Weights of a small transformer language model: 4 heads of 32 (1 for keys and values), normalized queries and keys.
Each number is 500 + 40 x the weight over the matrix's rms, rounded and kept within 0 to 999. Layers, rows and columns count from 0. Numbers have three digits each.

# layer 6 attention key, 32x160, rms 0.0554, rows 0-31, columns 0-79
507491473550517478471514598510603536546482463502554553520475485492589464499452499515511525481574472484485488453513555461450475586506470444480487450517442375549418497482539442515480459512536501527504491579464473470504494489530452448560500468
490567456507476487546506450430486443514466446503543485493543547466519513517416402469493519600477515493396571539473453413494560508473529602492438492505450559417467553506419508528535539471497477457437507490527435453603515548453492450498473574
480532540512470543559494495461539611411504538546527521517518542439508451493466470483471526512495591521497494488420522480433499433545522529532555554467469540449485486523408482548517477507473517446500505451494484457488431506465506558525481482
471513477500465525515452423534502486559514531596433575503471491452457457554449502543480551461485493520531488530486507542511589495465518518444501562421503518536508458468497536517502465509488505513506526466463438456450514482463540432466516472
495479517493455515561490445440415408503476516466525511522459586461425543588461505492452467535490534470466446576384480535504575459450521486524481519464473552405525447455407543496561517565501504479459552537461536397432518537432545469528516516
479549448482482466585529424591471525493479585465460552457573528496477431513500585387452590586452457455425539501515558474534479392486531450541533515515500488559443477499502493559512535433392448567516517522506499522533491457495520548468476528
581522457530474603467472520362454439576490528473494462518520555515491534424509512464528529478503432568491562552473556491588502509452520510462415479474527489467475455539528516467508545549475466464520565464499473504491506500470535452493430460
491516498466538533453538519519547501531491491527518552537537495532576514447483521489539530542504500509503520537505530510530513497526431461475582464483420469528479496507550516512542493508526485480525535522512478439525466472501503502547509420
505489529453520477467512570529550486491503488512566491510578446506545501442541527450539519517555527568537456424496483479451464464529506476460466487493505428550487515543528474444435550513455454552561496509507537490566501468511480502435466479
531536373474568514481430517463520499522422456474508562521551495529496469474569465524491522544531497515538548512513534473528519523407494521487450482488413436459513574550532502511560525530506511435524590536525434499454444506435499430520458521
494548508517486541470520531527463506462508475493503457482473585524495485531507507491515577523499495441446491501525486471483486472425486491536498468511508571512523526543501468485533545515489480468439474561512491497516476473485535493488520526
414447485477613457537536558569572621418576551508513450509596511456488429505509507584590533439485390456575572454514530496401461497569480462502633445572478450567500450456509492479509460416443457494508485463411484545567422407540467524541594527
468546522426527476496555438542494531470510520501482501446487543567484482458532522503495536569455445489457475438490524533504523398417501477505565520574459489468471436497499477548516549443472522500522510522471472430524513450481418497499517476
455540530494524460479501501524544536484493528514554535475540511525468471481477525499539550499513485558515493466489513520497519457462522459460526473521501472560459477497486511487491516463449495510502541496469439515566543386483416505437524467
608506573509542509527599475548568465488398559468571485441565531617422406374464572487544543508468531489446522433520417463492512425463614471523541423607562488564480501497554421372449628491401455619512471462514493475502506438494436561436462472
540445464528481437596511480543496510524510489511504413509464450480529475518452469453533440538512500470512522508498416455519536513544514534531557471490587559492458562473541500497493410444570517541511430500532567445452511542479517553510463565
481522495525456588467471552437536501558476437545475521529520521424485550529491479574454500451471529571478481527485460511431534569416489510462469585470511509496513518478479501555488501568541498464523554513554436505492473486448590423513460538
419506457480464517544527516515532506496516512512513512494544494415530500490494530505542487547515483536479533466468511479562493511517475469502452470503483509526473484427503538465473503479524479543519492460495479496489460484501493513475500529
517553442522518496496536473494485468490470432441469499467480528540527555537510474559490580538486517472474538521429516466545439494504469511529493478540444492446435535507511507491506512478498480489443485538538520477524493516518525532564479448
464449496485517484455535488478483483455463523467501493427555534524569515495518522490533462554465467521458518538518455525502455453464442510475512563467473536457501502598458495499566489603481558506480558527577528445539511558525503493476488526
499513495507482422533456494413517495462503483489561436482469520504509486475491497519537490487541556502493597448495515521465520533494547528502449515503454451476506510512411537491471486499499484476532554513480466521453482557446513459485482487
495548525465492476495572544536591523466520444528518501465535501543526492475464555520566469487546520482499486518503464503491490500576486479516440464515455527532539538503540510500564518484492523476468487526581506541498436535523455564488499453
495475423521489487535523491486461562594543526463518521470437469472484470576547547536498492530478435495491538431418518511474577555526460470521533476487521492571521527416509489507517488454478520480556511528462501518423492526578470466431416506
481514545513497521493471462530499496520508491514523536517464466513474497517506482475520501514495548509496463514487465478486464489470483497467471525496468507444503467500512529504491513518470477541504453571533506512468490475495546486452531414
493511583442430580427465521443494483499477476458468514567478552493483488521498467516448507487473529535464471535542498410485509508400467518550456445464461504494523515497445486480431547543444481456486497518505543548526513469452533460534491503
477448476500495448440464518480591593465531517521554558472423496448459518559425475540482537478530487489466498497517590477457537536553519459556498469427547497522480524496484590475484457468456531510552487497384566529441487507399498465508548532
511544403539486557485483441538416424508498485463493532436502498526489565502577567472500519523454432576494469502459505505533535546447490454387440526498496478532499462506567529497531587515584542505500517458557438484446589498481465470486440394
519517504476519588471498466473531481612494517538508486483491522483524551472467469514458511434542575591524502544517495521559560492477534482466457538410447507500508519469490536525457514521534524475442519490469458526520539543465492451485506487
452451533560500464493500576466452505525501506574520529520486448487485466536513454568561449431489443465517467491546440509414493532527453457474450471509517480525493476493468547499533513524506508518467514569464466443540543539478510489541506487
465452465512533520450500471468531529500564474488487474443505511491456464595506468562497493512583443477459491524466503486540508505484526472539477502468509531522539408448524489471480493467527561503538544530483523487520525464500517471469524512
494433452469474493526526518565505543496504537532468509497478440482529513489449505512527501543535477477507531477441472503488512491585488464505592491450525492496495525481528443500530497478523531490530504540489486468523423522515456586528476493
547535418555427522425373491445394417532546509456496455468438558568523538507544509505430483503437532545457504558392501549533568534435535532468488502474514477517586518497480454559508530546529557465480588513487428510487528493487483461508508511